Weights of a small transformer language model.
Size: 9 layers, width 512, MLP 2048 squared ReGLU.
Each number is 128 + 24 x the weight over its row's rms, rounded and kept within 0 to 255. Layers, rows and columns count from 0. Numbers have three digits each. The size before them is the row's rms in percent of the matrix's.

# q: layer 5 attention query, 512x512, rms 0.0765, rows 280-332, columns 256-383
# k: layer 5 attention key, 512x512, rms 0.0734, rows 280-331, columns 256-383
q280 094:135160131090135107079117122166133136169096115152135126117145119126099175153157131115156112148140135160134121111086130106115156110091091155089123160095156091142166125100092130173146138118114153127104139125150164160113123129094094167170121118144125156120160134130139079141158059074126106126130128142107152094165136119156120145134105157116130076143148135132110149140142164122141159124129
k280 101:144119128137140107154088142139161121182158099161126121123127159104111121126150122110187149124125144145136121105119114115141169111079116126105159149116157138136100109103101091150120129179093136103096100127124124098142168153147109134130085169083186156126096168118180081092117122104157125170116174127082140111154155134138160158129138143119095168151147136118148176110132111122084134131137
q281 095:124159093104139110146133134162090103110167108188097161127120132172125134124156125104132136157097177104143079108160150140136146131125129126128161123088142129105118123105158170126119126110180158139109143173163149122103136109100134102136089085092145146161108125132153119113130112171132128163074139164148152111122116143156116115120102096114139127181081135154110136130108078075150105136118
k281 094:118109157164098135132114123096176152163104132053156096128156116090130126127081128150118122119130113142091161146086113147132129133127132149139116144150095122142135136141106113124162157154064129123133124096110125136141100123168141154136137156155128139122135152125112117149104167087117134098199125095115097115133153099098140150144162141149121129055151122123151114126148177172109140102133
q282 115:119135168118108133105144149113116071101142131159113136132171161113116129098194137121139147102109090129193154101106126081108100129101080127149119128124120123084145112104129110126139145143142140122167155143131144136151135138073122175144152150154126115106122110073153141119129125153116171137110122176158155161118101142125133119129114122119134140082137157112141149155122131139149103161103
k282 105:122096117113135137118133107151122155095121169156102128116126096101180130106109085114127121126111151141147159124172100120145183093159119117137129156120135134108137089111131145153119152093126142123126106157154081073105099138131146095115117131117119087118154101122097098113112062147140092105133125174145167098112158098105079100039111116147156121132129099110126077145099141133126106104152
q283 100:113128118105127112122119114089089084111087122097085119106090139128162173124111119113155149174115137116113138180133123141127132141167111145154109157120083134088141142123135126109129128094105128115100127169125122137143147150162112129108139103128148117138163123133123124080131132088111119112131131151127132089141149108136119100150120121142113148119125163110129145135123141131146116116136
k283 100:131150138155121134140144124152148154151194121147164140127172101145099115124149130162097094096127124151151117089130131123125130124107135112089153112117153113185117107161097151143127136166130132126172157106135130135112105107110143147174119144128120143125125147137137147178122133176141139135135123112116142167132096143100151174099128146098130121145135099140141101140158128119107145145131
q284 095:121139161156109138169097130132110126108098125068157113131180123135143139122131130107149101156107069100130103113101114081070098136090131116144078114123145128132114104130163133109124150136114119124119129141129185108153111154197130104096144144144091152152098168122121146119115135114090138150119127159107147120126140124113130204122135105114132184136112126151098190095145156123152139118123
k284 096:107127170141098138150122147136114134093154119112134113119178162109145139138142121095149099164132096161153110104126097070085135097117111092120102131156141136144161108143123145136146145125115127111137131129131143126126125094174107086157145165118075128151116123130119149155124131104125131136142128122105165136108159093117139131108128116127100185136145140149120159116174175126170144093122
q285 098:109123102119143118128168107157118131168152129123138158119090134118132105157113128155123089100136118148099135175132147094126145103149142083085138130156173136099138163095128149130135167138120110142115140126148101106118088146137127112100159141133140140131170149124128134119130107123120132159127123100087148150133131095152106117122156105131123158133132152120127136123096125132154129109120
k285 100:111150122131150096109148117149102153148117123128137150107095111127139103182106127193120116103112139143119141112109145128132135144137104090100111145150136162156091141111140119120143187119096109117087111101132135139130123131152137130137121139163088156161109178123116131097115124122071160126145106075150116112104134069121105116130137091109131121104106163117102135142116169127128075074109
q286 099:136100091129058109129111142143117124136174124207136132121140137167146105128115131165118110121136093164124126113126099091104159144111129132079127140151132156072129169105099145080142149132104109107140127176121139151144134121125112135113168102112162109118105122147130100180175121132095088148118116102145112145137120139135141112146089148168105128115099085134113125137139121143141126152105
k286 100:139178159133192167136145112131142138116099145062120104137095142093102132123164132102126152136113146100143113146141146147155108123132123123162129117109110080152118084143170117166118109125155173136126124078165136117102097153141127106138083141135083162126142121125135170080065129132168153112151142127114141103116147112116129144125170096093141116139159187133141131118115136115135124092118
q287 105:158111196161062124164148152097158171112150132117163127143121137149139093126135163097122130111163109115114099168122152145163107127143102145100162105116119132167118135135142139121129127104141094123122127151120133137097139123132148141112135138130110148169126136163146163092147121142115071129121135165099139114135145123119167143117089099111139121148108129114161149159081143112090122110110
k287 107:109114053089196114096096107139073089139100126146106140131127118097120157118115107158117109126085121146154158104123109118093160112114163129157103157133132114088138107130119126141115136167116160131131127115140138112153115122112108122148135123122145106102113121096132105179106129122140182125134109129149106122125099143137076131152152129144112141126138137141131111100155114150166103159150
q288 100:174161133126112127117152153127110145188127134133125103152107092106090132187134120139136137135145139173137141156123095093087130126152156172073102126133119087151152099117181158152150130112126139153077116139156105141172086128158112131119134179134111155134147089116155121110078121164155152128178130128159132126132138184123152102150108154101141123098133161149178085153114130154144150163104
k288 098:163140102142095118127153156164136149183130141139113116149109093117096131156128105155128121123163127175113139149142117081077127093139144134130114127139127090149132107116172158124158149108135136174086101146139110131167081126152081122116126185147126144124146101115147158142098141164164139122174147143143133130148136174142141114144103148114148132114136142131162112158121120155145137144101
q289 101:120118153167086112138150126121115116115158110148182119157106142152144156154122158157175108136104155119110160149150147131118174167141123151160173125156182113131106121119166141164150117119116154117111112123165176149136123077141142138114148119121183143129122110118117158115168152126154142150162131101116113111151122123123109140122112131137154137154144144131119135093096132135137092084143
k289 102:136130091081160133107126104122123162142095130101071140140155130098103115096122115116087143115137086127131107111122137129126101101104154119103083134102073142122132132140086117101085152127135112136123138133081091106110124164123102100143122143144087131118101146130120095170097110145112078105091150138152127156104105142139135086133153121135108149111142116121133121153161107130111162160111
q290 099:148156080156146146132113094147097158111132147134136155130123150110122140120155075141134135119072131160131106152170172142106099163136122151136121081151143214130121128121112100113137107116118135130097128132160116106133147170127090134201098147121154120153131104094154166141111148070118123129113141141180118101144137105116122142136121108142151149110162119106157147119170111123099128134124
k290 104:104094146097128108115138151103156096106129120100112101107150099115140109117108168127116124146154116117123157133115090085136172094149128121117097190112126083130123122171151156121149157134128115132134129108116132127099128109132165107097130112142085099098114158158099128107132126173150142121141122120106124150135079129142150122109140133148110104130106134151082116142072148141148113106121
q291 105:142090083110133154157129135091136128164135140158109140148147124144130158099155084093121135112072113119131151105146122109080130123152166100114118096158143122130119144119116104138150110104143079137152131131141117190106169120109116112112148150085173117155148135134176087130128134122144154135101128156119092134144131124131115102087117106112100104215107128130150110129126121145143150133134
k291 098:110164109115151138202137121160154126142160122109114105110103142102123151130110136120127116137117116115128123103097139192105135122144104132111134120101129147168108115134144091124160082113170127098122103133130160147153122108157108148131126159126126158111129147139112111127124112097128150109119117085130108137142118124125159111144149107091123092158107132172143077138100133087132082168120
q292 094:132121115105131141107145170116112125136137117132121113133131073079139121146127112118165145119105125109139128150133144096165167134111160156128094100144158140110157152130133138146145163116128083180107137131096166073096152129090171137152117148117139133108137085114181136126143137117098142118138161138149121131161111091123142098079158095164102111118156106115136113127125085110140111094126
k292 097:146120131101126142124148161088127093121115129113134131126131093087167118147116144101161137141102127167153127127109156136153169113133130139099108147130161139126158123141124171140137184124108099150125153116107162104113160111091162132124120162119130138124129098128147149108154110140090129146177150143128118113159129107134132104105149106140124093125151131148115118121122104111134113112116
q293 095:127131145142178122147147119143090140072129143135140116099159105123117123192127141167122129148135112113110129149133146138132125105127108090103154072115116096123129150149111123156119140149103101136105092108143100163098152113094101139113158129098092091109142110149155108096150147131142114108136098116154098126120128158127111120144112120137117160135154132135081125156166096111128099134095
k293 097:125138131114096128103145133105159104156143125121133098147106147134135141076120114095136113109125132159171149126094124121099117175116139155156101151130144160118122093096108138107159143136167146140135146121120145088161109156147160135117100117142168150160124133117099146161102104095134159161096154123100170135131141109150143168121124136135128111100103144123169135092093163162117167122165
q294 096:120139172126104150112155108130135088102148126173126145140089141135149102115165152156118145142093124175148132094114109120111109150152147129165135128105101089104121094136151081099116168153139183142099145145130146118116116144122146129102142149134132119114137138115118160135183134082127166106138136100118079150144144167124158140140084162119119120115160117072161151139116103139133106141140
k294 096:117122156152132129115138143134165099113136114146117157169096106153135155127141148132140168161114134162109113108124108124127100124151129110134122150124116093128136098124158127084125129148111167149122153138123147136098101164126116105110088153130125131093144126127109130120176139109120144091137130121119052167145139179137142124119095147110121114096141122092125134118145134146116102147116
q295 097:109142145133098115145102112179123113141106146115158131088119099143129156155123147123128133123135122129100138117135133103126089143094143092102140152169152128113152091125096153114154118092136139098140107099127089074139125142129117158133156120092156129100118129140150129123163177144149151125190109073106139071149136180162133110121133105094090139114130096131075099100100150117124130169090
k295 100:141120161148095164169110120167136126135114137146122140131113086098106167118123135138130155138141131124142111150133123090129075150123133101125090166135141119124121134140122110111131100097114138090125104122144154078128112150165147135119152098153139108106108114111120133123101157168139165117176135080147119117159154166142164116108172138139112121125111104160080112113119129105128173140110
q296 095:139114084108139132126129101164136125164134131139144120153105157108125095078140105146073171133129112128113050107177123111097152147140127146127181126111104109136127130122158157076168132127146098088147108126124118120144150173161173110158100120106163140153105113150120108131095137157113182134158147124126170105116128144147154142108093116151134101117143135157108131143126095128150130142104
k296 097:105126112129157170102128115100141170139145101136118126108087133130138174103155104108132149136090139058130121115182116148104146179117111123138188130112097138121124140122131078072159113096108105132098106150101110131111133109170171148077132183162122140136169182127128124129139109162103151133173123118134092119135118168128166161152122099139121123098094097108119156163112119123101134149134
q297 097:144139091130159154134129139128128145179137114187117110156137109160155171127082160147158091110137152111113127133127106132109159137155137135138106137159117113078113106109114140172145087091174147129154133144147141113130126180150126136133143180148125118163114158140153135117123130113151128089141133116125165162152143096140133149112102093147105141128160146110122185112145120108101115154123
k297 096:156186112138135139108129130110121130171127110159113129187108122141132170118126158116125115120145151113102119116124142144106120145116128124164103131127121107063141104122125148168128101068176136097157146120149132131130105110149113124123114197157116151148105152100135132114103116132140111069119135102150140135143151126182116126138089097142133118108144149130125162112169133101122122155099
q298 097:087172175106083126111119113114151111116116157148172119121112194124128162160070127086138108187137186122080139135121092124129204117127137116157178140149136137168110121121111137128136107156133112108112107121146123147136110149134118114108149164118102147153167114131137106106151082122112094135125140129113133141098120086124107146132114109118144130139156139130104140147132149092171146127128
k298 097:159079071120167127155138127146106141139132120087105144118143079131138092114182124160103170076124107130173117121141157150156062162113128156080079120121118130095145161126142096124116151130115158121136133150117136103114117091122162144145098112118136117107103146144115125141114172132144152130170128098137144134151153166127141138128152135116125120114091122135155112114146093145107110132116
q299 097:135114129110124129106115102092146125124118136106141146153120168128103124140150140144142145161128099147121141104142135124123138113103136150111133160105121126143139149105144129127092101150108095150108164096150171139135134137117149102153127120152150127140125147127119103099140166180098117153152148142080143151142155093148154124149138140160115153135142180141111181101160123091147150148126
k299 099:138143121143127132150130166139115106119139126149137112090136112139143114106114136109106088120130171101134122140083120122143117143146126117125135095147130121104117108155107148125166163132148145095127102168104092102131111119137116155083152136087125129132139098121155162152134109085170159120095122121160127125109124164090099125108154113095115102123140080113137103117094133166114108126112
q300 097:165142115164153172111103136137129095127128104135150083177118125127068127130172112069152110102121131122131114122122093104121151115115154093124098154126104136144122147141149081146139155139114201144152092148104124138104116091116092113146132130101182110145160130160153150156149116094121138084105118111112141125110137170120121160125113123139151122122157127097146132112151134140166084156086
k300 101:092119123105109091135127111134146149136131144119125156080130137128167141104085152157120160139142109137134118114135196129105103136118123171132154110134145115124151078103099187115110107149160085097103154101128128126152142153146120141130118118152104130122109114132109117120122137170142141133170136141133123127148121090140112081133147121127101122136093142171095126148087112092092166096182
q301 098:143178119130128122129132113161152087092100102152138124130151118099108117165128132085131107117155148136092108094124160162137126098186123149118110157098108127144137103164155167105111099074144160100120141132095096139133143105122120157095102124123114122135135160099130151153164166175104104114157143119107158142115152119149108102091117122165130112128123108124163101126105139122100130158092
k301 103:123093136127096124104121146062091155172146156118134127142118124132131154092132137182124158136097096127147139158112099085115138175074122128153150124135149145129104163121102087162128138173128104136134119136160156108114111145135142122169146116121141134131129105136121117141068112069163135127102122119130098084155123133104131117174144129107144155138135137137094167127143104136125112108167
q302 105:116097145151086125153120130130133096110159148107092169162080146137122160080113130130097117161137131127124130147108126108125117112122156124113141126128128136134157113085105139133113152128133098097121121076113133162122146150144130098133156118181096145167126128092149104130154185142144098125140110143154102113108154155102148131099162152155154141156113105139107108133155114129145129150100
k302 112:103137112153156114096161121124111152124087116147132112077212152123113071142135134117149098099135077175106142133127111132117141144180113139136070101110151097130097113180166106163133097116097125192146142145152124094126095128108157175091117144092100096123138137158119175138129106133109137126096123137152163132143107127174088088114092117101136121105135106141146180121084168137113156108148
q303 100:095104138125190093094107179125115094143098153134141140129132109136097151104122115149119141125140135111101163135127088095152144156079114136094141117167147112165118126102118144102140117116094102149157120130142106123166148114176126105119112125119136133151126124180150121138147096139109141140149111129099090101082123114142150160118130171173133167168136139131161150141146128146137150141126
k303 099:155165123095104167161134101140133164139166096127121122112123168132159111153151138102144103127105130146152107132137159134095129089183145126161120127097129136126145133141150081133116132124166152126109127127138148122099083131094119129109159129123126120106128126090106127127115147133163119151103142131143157119185150104130105101145132101085109113108114112107086107129104134089133125119131
q304 096:135119132139166153146115145139131128093103122118136084162124170105127146109138115149134117126137156116170111116072141155100158114097146144123118088120151149182182138145106130155108126105135094129101109108141118143123092149113091154131128150138120122128123106082148160102123142124093124095142098122095130136112136161148124149148127112111136141159116114082130141119123127141138131094139
k304 100:145104130153153127168134136152133107120086105108119082152128162099130159116130141147116112118125156123146118115103152148118154121105148123133098099126150152174180158161103131143125122102128100130106104118144120130121054158108091162129139151151119128127135116077140133092091164143094116100144128118103140135139123131145140106127123119115131138175112132076118148111120113140119143083144
q305 103:076117163127167144147168101182134147098112142119165148105118124157115152136106114176139146051122178127103145154125139151113114076122103154132112066125119134140124152167142152131105082083140131115100128133145128069152139129132093137125151124091144083104159139178111135124182142127127109095124129120126138113103117121141164121107133153109109120148139072125097133125166134139110164093117
k305 106:111127192118162135147155139183120146106122164109140152108105128141123150112097125170143145072112146102117138166112136161075111091114122149166123082110117118136110146142153118132117093100144149126089119119108139073161131129145083135123126134089146103105134131192111154105183155127140112079125141112139117129106120119125137113121151123124133108148127097127087146117156144137121159091115
q306 106:124149136106147112145114150124142094111139138132098121105146158110121131131162143110138110101096113149128160080160103139087146132115153113114076149133168147153157086090145117147145089153132090115140115103158171117167121133153106137122091187097142156121157136146128101145131146114153164089127167141091086166140169158169109105094131147124136133119115146097136159076126155146126109131133
k306 104:138131124138106156128121108118118161138142124159163126147118084157134130127094129119109164158162134122136109145126163100185112138157111128138170116144102098117092132163102135118105141096109153145127134141102103149097133110106145124182175078152112065142112119113150152104099109130094121166133116115150184100098100093102150138151110106132131139148146116137136108180140102100115148125120
q307 097:142122104105110102128125124113173115121110158113110118118096141095170137107104145140146145120144116130107087140109131099138094126164144159150107117096128131077131142115146145122093095142128089155155142146165145142129117182140132129129146099156146117099150093142187171104127140122137154132076113118115148119108157100136153114134159102083140131131161121119148126165143126131160142154119
k307 097:154126102143133087108126095077149108155123140127106128107104139145136139121115112117136148144116159146118107126117092124147123112145125112183119154151138144109174097142128144124063086119140172137126132126122113142107120154148155117145137103194141133103189121127121133101099096144117145138077107132131152091125133071085103145117153106107139128175163141129104156137157114095131068089099
q308 097:129136144105139114095074129103129093139159159150119133176135135121112112137136138152078127140135125129176118181101096205149139127096129129091108169140156138177158113117103140130144107167152151102150107116146109123102114141158150114110096159120130095120128078126140103088157153113105137125113118091114126146112114146134168157150101088127118147107136152140128110129130166113141133144163
k308 095:123110133125156132127085108119146134137165131162115131189175089136116114143119136168115121087111129094138098157128083183169159103098138117106119134135165142204155139128107100118122076128161144138133116148115149135089109142163143138123122138138112112130114102117164120102138137139126161137112121113146129136106124189118161133111118085146124144091136129109119100101119151097141143132133
q309 098:166169126128116099151164165102141153155162177118149128145130133082142075167107145113118127117158098104176094128137149134141099132134186135145102124131161122138128114118127080137156130129125100127114109120085139120142123144121124101134139109127127121132100161163138111129121132146114176188087116146108090133147106142120108126135140154144120151131115182139133138121109166125120060128156
k309 101:095107122145158139106071101154137114085111078144095135114164113171114163084146120138149123133126134162104178144092089097121143131137087137143137111130102142091140129149148158129113120120137145132129155136173121134122146096135130136132120135140132120123156111085112152132123105111158092079150116125152173128114145102146134140114112103136137107150149070115134127135148099135134176133099
q310 108:108124157097184119129107206105109139129155152109106081116106132094147118141131093173133106149098107107129125106157117147134134138141094101114136172122139138131085134155147199122116140111142119108083140124115112138182119078149140129121124139129206140102116099125114123142147147147141123117097138147124139090153126190155091114153156123179142102106076173131113128083127141141103122126114
k310 108:124131074151113121126117060112159124124127105127141171107141108178106124138114168059119126100169148143128134131078131112112139123119145163145127086135130101155156118074107089141144117128115136149134125132117144142052128146104127110131138134131085104156115109149139133106089116112107125112155109112147121166088117048127167155111103125104129140143191093150130126170121126106155156131131
q311 097:159164187179136110113097151132124135105116165153134155177121085158125098112129147140146129127119182166109159197118127101172118155079121132105111152096171107076104088111167129128134137129129166146115146150165139102157131099128162148134130132158148126110148120172118108110105124099117148129128088133128157137092127158145118129130091116120079117115120170107130171095135131119093099091083
k311 096:140174171135132117116109120159131145110136145149127152161116089170129097090093142138145148143125174170099153181134115080165114142085118141108116159115163113097120098106156112156156154117146155136131110154158108073117133089115171155124159147148163117110164130150114136115097106108120157133135113134113176152085105145153113135109093105112101116102122143092150162122120107134105118117066
q312 093:169088153118087140109147137073136113119121143106144114142139138158104132049081137105133125117128103119119120157148127146165152102100135144131151148106153132134181129163138135089149150077126089168151142112125123135119141117134108141083140087117133125121129120092131115157148124200119160087125142135097115110115122136109096127096109130165108155132147117086114121130106139138159134076165
k312 099:146123164094113099091128141125117108125116136107131102153154145145116159077073130105087105097127114130115120126109125157155157114126157177110133172116147171134095150123141140113124166107114114152150133125107138140123130092122116168050140127142133145142120118098158126146119139185126135130129143132097098113134123134104121179111121089120099164125138118146146111123087150115132121131139
q313 097:112116162113123121123160108126127137120154158103114131126107131140128125155166132077134120105178160164119108063084152129125128130150156149134131094169119172104124127150098111125177138120115091118109146100146157151126107144081139155110094143117116120126145126156176142096085164145131131138105124130152140154152105126134149106129180134149127125099133157166100092120149155131180120115129
k313 096:130113184135119136111117136133112141135107128124079121150116156150150125157138116083169111116168162178115113052099138147101123138122120129121126084165106111095107112161097102142122100132084101135126137081144112195121136137110126153110105135120108087132151149125168134109092121105116113154099130121145136129168135130115148104121178153136142088081094148134106119143174170120143090129137
q314 097:136097154109110171182146106105171148120123108140102157130132129151154142139139176140107089096120106172149154139145109118176117117124127102162086114136142163154139136151139141084128089151127115125131147090111117146134124151093140119122128154115099129126119181081137124131124113177102128140082117165124149111150128141138136122176110151127084130122124108147115099134128150112122079172091
k314 098:144084163128115176189146129125155133113096125137113153090137138158143125137142181101081108099117138147133136151154113121178103116106131126165105135146132159130117143150163126077117076133138082130133144134120120129147136135087118129129117159131085158143143210117113137104128121171136102153120142154108144103130116180143150140190123118126119131102097104173121106129130124109143076201118
q315 096:090152103155137064104106090120160173097114125145138116160084154158152063113152131136148126118150164154126083143134141126145145125162151095101115101121116116129142149078120147105116126133131133132162088153136091145140101133102139121109118155114110133095148085137132146167161058185115163169130120073111159109128114106117133098146148152110122116149172118133088118134146154107116125172146
k315 097:114139141148137109081126104092168146135139110140132089159114122137130099139183166105131140135148109135157089147135135184126109127138132147143130150095105159189119125151142104137126164136153131120138103120135116134145083149100153132122099130124139147134112148136130150153140116155101168114112150101139095099112132107130132159139099142105113121149138128135099127139145125145143125159137
q316 098:105127141139141140095139109138137101110147133131138122106138071039106102111109136144137110085103089137110138167149089183086136110140123142087107130123130111098110159152165151108087040164138102152110143102145124152116132092102147143152109110156098098107181090124122119145133119138122164086152129127121126152118150164148128131116124123100112071163101133126063126131112174144142160133143
k316 101:110098120139144148089127110155146085112130126130137131105146082065117100081105143142153121068133090135105136188152106144079134090142143139103081138132136097101100154137165167103080048176115100149120110112142109154111104116078133147153110109135084103122181084130124128133127104128114128097139139141102139182125148142173152143118132138081090076163130123114065138136115157150160150117145
q317 102:113136148128122099150087157148133177135089118082124157076153128131151169166121128119150115117106139057110162075141138105106087139091180112124125125130149110117108119132098094134119131127088118184100130102129183105092121094131150125135159141183130089093134111136159139092128166133144168089145126154111074119158102120130145125122156123126119125101121111159136121132100156144171120148158
k317 105:120100130111143152132121121141183098123139131153185119126104130100133159144144153127110137165154129156136110150141121124157152119191086181107101172149092142102135127137161148080077112155114121056091151124125085135137139124117102119151115124112124154114102136129098102163108141141103094152130138088116157081124154109150117121171098154141133164182151138122090121134153136093117093123135
q318 099:145120136141172110102113162183102148113092098111126083151116121111118135156113143110108111103124169167130166111101148114145141139142143081104110169140094155168137099129134115095127125134120109143102172110167139164143135157114134150162136100124092119115140107124074121130178128126133092098165091147161156155132132118137165138113066127116137111139161166129096150128135142146130139134147
k318 102:116117109103081139127149094071123118144153169138126167118136125134133113114132121133139145164124118062135099140143104153111118112101135153166159104117170103112102137138131171164141116126135150112115078133078091087098119090152138105102123168108170128125104146131169118129063123117115153152076175098114120071147095134127092117143169127147130135109092101114161111116127114119123115118106
q319 100:128149107147133107106140112122093144143111091181115133114156161146163117169159136096127107081130130142158127145156144115160146160138105131123101142129137104130145122105162097109133049173104070107120099131100106132098121096162145121121121097076143155141136102122140089166124111153110135144133140139138173138095123202131171133139125119116113158137136157123126162152143119119104108088135
k319 102:120092135108136139139105165144161119109130118078118125151112071100114132100106109157151147165094139109089137120126118147124099105138161138150168122140136142117119144163112145118133214090141170156147160113137136119160153169108115120129143147147134104115111157148114159068146167106156097112112100103135078112169111056128096105099120131153134086112132122132133096113114159134153153167135
q320 100:126132148113098154095143153144141160138140132161146186102112139135096154109168159133159126100144131140116116123144167106132138130140126127102123095132120100106120121133130087122124107098140099177139157104181089132116108107143150098146142158158168114093171110076116116116141127123156122101090113122057142151134102154149092148164151109118141108168132094131119113085127098126107122104097
k320 103:104141128141139106172112093112134101118122119092114076144135105129167126149092108127098132171131150131148149121113102151131103121128133126141109155137120181150144132120127181133106161161096141067119114137085157145133153153076091149109131097113084110166078153148141156123112127137072127154162148122185113086126150115097161111077116158122120164081109152136123127158125155126148139158147
q321 104:181132105126131166122134124124133149121129161124118136149122138139138163094077146131114128174149110135134109161128169095117136105094146108112119163135157125134155109130118122164087152140125134140213143121153126141090132135115129131074111124128116151090110128109138081130116143155143100111114092121116150108127142096116116161120172106108139081104179120107160109160135139097103156147122
k321 106:071121146122113090107148144109107120131115110131154132113137107112118097188153116141150109064113139105119139124131099151146108127165122135156140098112094117140113129119131139100165117114134098108050118136115153119170122142133105143166137136123153105149166160139093182112139098078122153149133164126144121144137142162140149091148088153129107175160066129161108143105112156146144100107133
q322 099:135120100094110139124094131142119134168105156138138095104093118117129149125144113132110146112073152146106100176153118135135065152136158100138070159124132142176107149136100154110146109123187106122097148162136173145118072132143133144154156153123117089106130163072122129157089106184114117133120095113123168110146108151117116119111129167132103153077118125126122114143124158124113110121107
k322 098:131109100101109146126109142160141135122110185148166106090082125128140150120151104122123126094086139132120085170160157087132067113149143123118088147130122129163085131127071167112158108117184102122092133157145184154134075125142134144165155145109139076115125149100129150158099122145118151145131099097107162123161116168140108119112153154127114131065110123130110135125126152132117118113085
q323 099:129156143122149104117099149101126112115109126146120138128134158135133149128130154161146128164155122135112116123112117114120126116157106127111076128134174105165135149135185119130123154105174187117157138129138162121150133142051145127141138113133108085142108078164128128092110171118073132135139118114134102124128123125123129119137167135130133115148098164141098116140098133169145104088146
k323 097:113150144111146133120101145129152098098129116153113135110161195131109126117140156151131107153153137130108135138110112106126110128163099129124103122137178114148133135142180131125099159120163173133148126120143166105139146147056133125138133128146102087153128075169125140110122186107088112156148137139118094151135108137139131133117143132146136137160092153104118128144127131162153091076119
q324 102:141133143158142147167101124127116157177094148123105147126119148125140126105107136147105127123136114085161125131143119174118125132118130126107148114162128113154145169156135177128132140107103121126131135130117116122169104161074133119119163129150092129125138098135125098102146102165140138160139105124166137137127121154146108104105123123142109146087090165124087133123118134141144119141082
k324 101:146132116115148106105181134155155088077163097121166107126134110118121110138155117112135122112099133166070123157125118089146126121135125136123132135088127151098140071111144085114123107130136129138121116136133129124115165132159130101142094114131171138138082158109141177156102162096127101098132130159097134110126134127082147166144135106092133125188141090148182119138130112128114141113161
q325 101:094103121078106142129128112109155160106107127132157123139115114070132154110157139087161137121125162145094116107170153163132135102130177119142150156102119113142114098124129129127141153169119146134121157141134197142108125127134088155113117127091089142155135121141109135152142104117087118112121131131169090131124147102117129140160134147142133104153077120105095158137102131086152153135169
k325 094:131111079077115123140121081123135139124122108109126129069142144090134120166099135080171127104172116099137122132161139137113109086172169096144112125181145139135121161126142131109126113131160095153134134118099071114168137156106091106142162122084131077143144126110124145115178098146133147103136145118111148139130082084144141096105125140125107123129165157124106105142140147118190143170167
q326 102:116119108122135161142106115081111148120112118199152118124086164126075133154104096184133104142134175148143157113090142123128171077120153140134133162147143080092121113146184121147112077146109109121122106132108138121128128118132120156139102118113080121130150096080176139110106205127138134086101132132137130133107100161153114101144176168144131153141147138118123104139162119137146154126139
k326 104:160106124126159162076096141045155135123090154178130139144102165089119128150125114177129128128110119134148104120099111121113154096132116144135101118160140099104114119126183119132100084187104126139125135131137147105130139130156123110130122134126073094123145089089141068111123141135115119106111141128173093126106124140128138104144169141151155118121145112129114114118171147108137149143174
q327 100:171122099147163148136153145103108169104122154099106082128112130117112132116128122163144121138135087119117113186103124159117114145157152155095115153128133137132092120147145124156154158190109130132100129124135098169133132130160062106138154108156123111130173138091081092170138139144136143107092116139134143076127099101104117115132141139101131131094153122132120125123139099093102112088103
k327 099:085153156121060121123095109159153085171148095160149189100139119142148132123130124092101123116105174124140144068160150092142141123119108098126143113137131143121168154117114142107117117077139126124157137120114158092143123128078183156131108153102110130151097148167186149105121108113111112127169143115141115160137150156165145155114125120162123138188110119121151113106117147136143142166148
q328 108:167093112117116119167124133122098121089133123119069164131098162130129135116136124097097172120085166161135106147155130120132153087167125124147125148117108149136091113144150127138120096112128138152136132102140120091142115167152120154088143144095121120147118106084080157152130102083128142171116131140135121115101084132149131120111100141106117144075126103129171140134073172134153082136142
k328 111:101128133136120153097129130115153130159130111131143100185140090145107119133108107150137102138161101091105156101091097108091121143103125123131168108101164126109149158131092121105125152140128137120136142164099140155118137101126121105141100094141134149107154149174154094138130156185107084068139145124124108141137187127105119136170120122178147093172111146115113124108177103110113174119106
q329 097:127111158130134164146163152117140173128135109142128130187172091128172119147167120153133124152133137147138147113086142087116091134088149131133099147121108110135112104118113114119117105158093157131117122104117154114091107155103119152147175111160163108170126125116121143182106112124145144113141130141119067148164138118114118128148085165144147137113105130154079168142109113140095139107107
k329 097:140126156114129136138131134132144190109133132133145131184198103101162115129131153130125144150149079120140122132079123104127123135100153156152101121114138150120103146115139114110154106178121151122112095134120151123104094126097099122147147087124149105134162135126138151141103122100166154122132128128125102161151115126131101130150102125128161097121113137123082152143104107139100155125133
q330 110:100153132159145107127154132090175102112142148147130116109093120090082090127094113136093133135094137113174126082137127158133057178151135117094094115103131199135097154080148130141143144145172105091084123126128145121119131112149088171139087140125119108159114104117139143103142121118139156134087097122151151136116167134133169125149139130133122120151096098142118082107159143128127140138119
k330 106:151082123089128166122088129150125140130126132145110128128185107199173163147162114131160112094186108148088151188099132122096203082129130145134149134137116084146166101173120147134114110121115178184149135120118113131136123141097164104148159124146111130115150150144110119144131129165144097116184139144108108126147105116135078122089117134135142124103163143123118190156104105120107102120151
q331 098:139129184096058083180131114105171165129118154121102142143140106110113162114104146127114124120092141139123106133112115156109163112152093124125132126087150114132122127131086111132103109111125144099107116124137149143121123115132143150137117168141128117161176128137130121133134118090109088161159132128149093096146177133161134153129111130124123105139069165134147103142141098128070112119150
k331 100:122115153093069117194121105133166182137122154111101139182135099113100133103094135101102130134090140149125118100100149175116127093166093107119146130096127140122141144118093077142114148119132115107127102145119138144131139119131119156142139165137157144147141121116131126125106113088103077165124158154161084115132151122171142155126115131140120127117081149135140129115172103140087129104164
q332 101:126091140114131157113093153152141102160163156153095142134098197159125126117136135117088114129168078115098129123126145129083122131123083134123170123078114152128134121170098094126138134113108125157130140137130089122097143134153094190136129142112132114132171126107130124065161111088132113174115142138177109132094106161141127142127184138174121105095109124142113092123121101109124163117150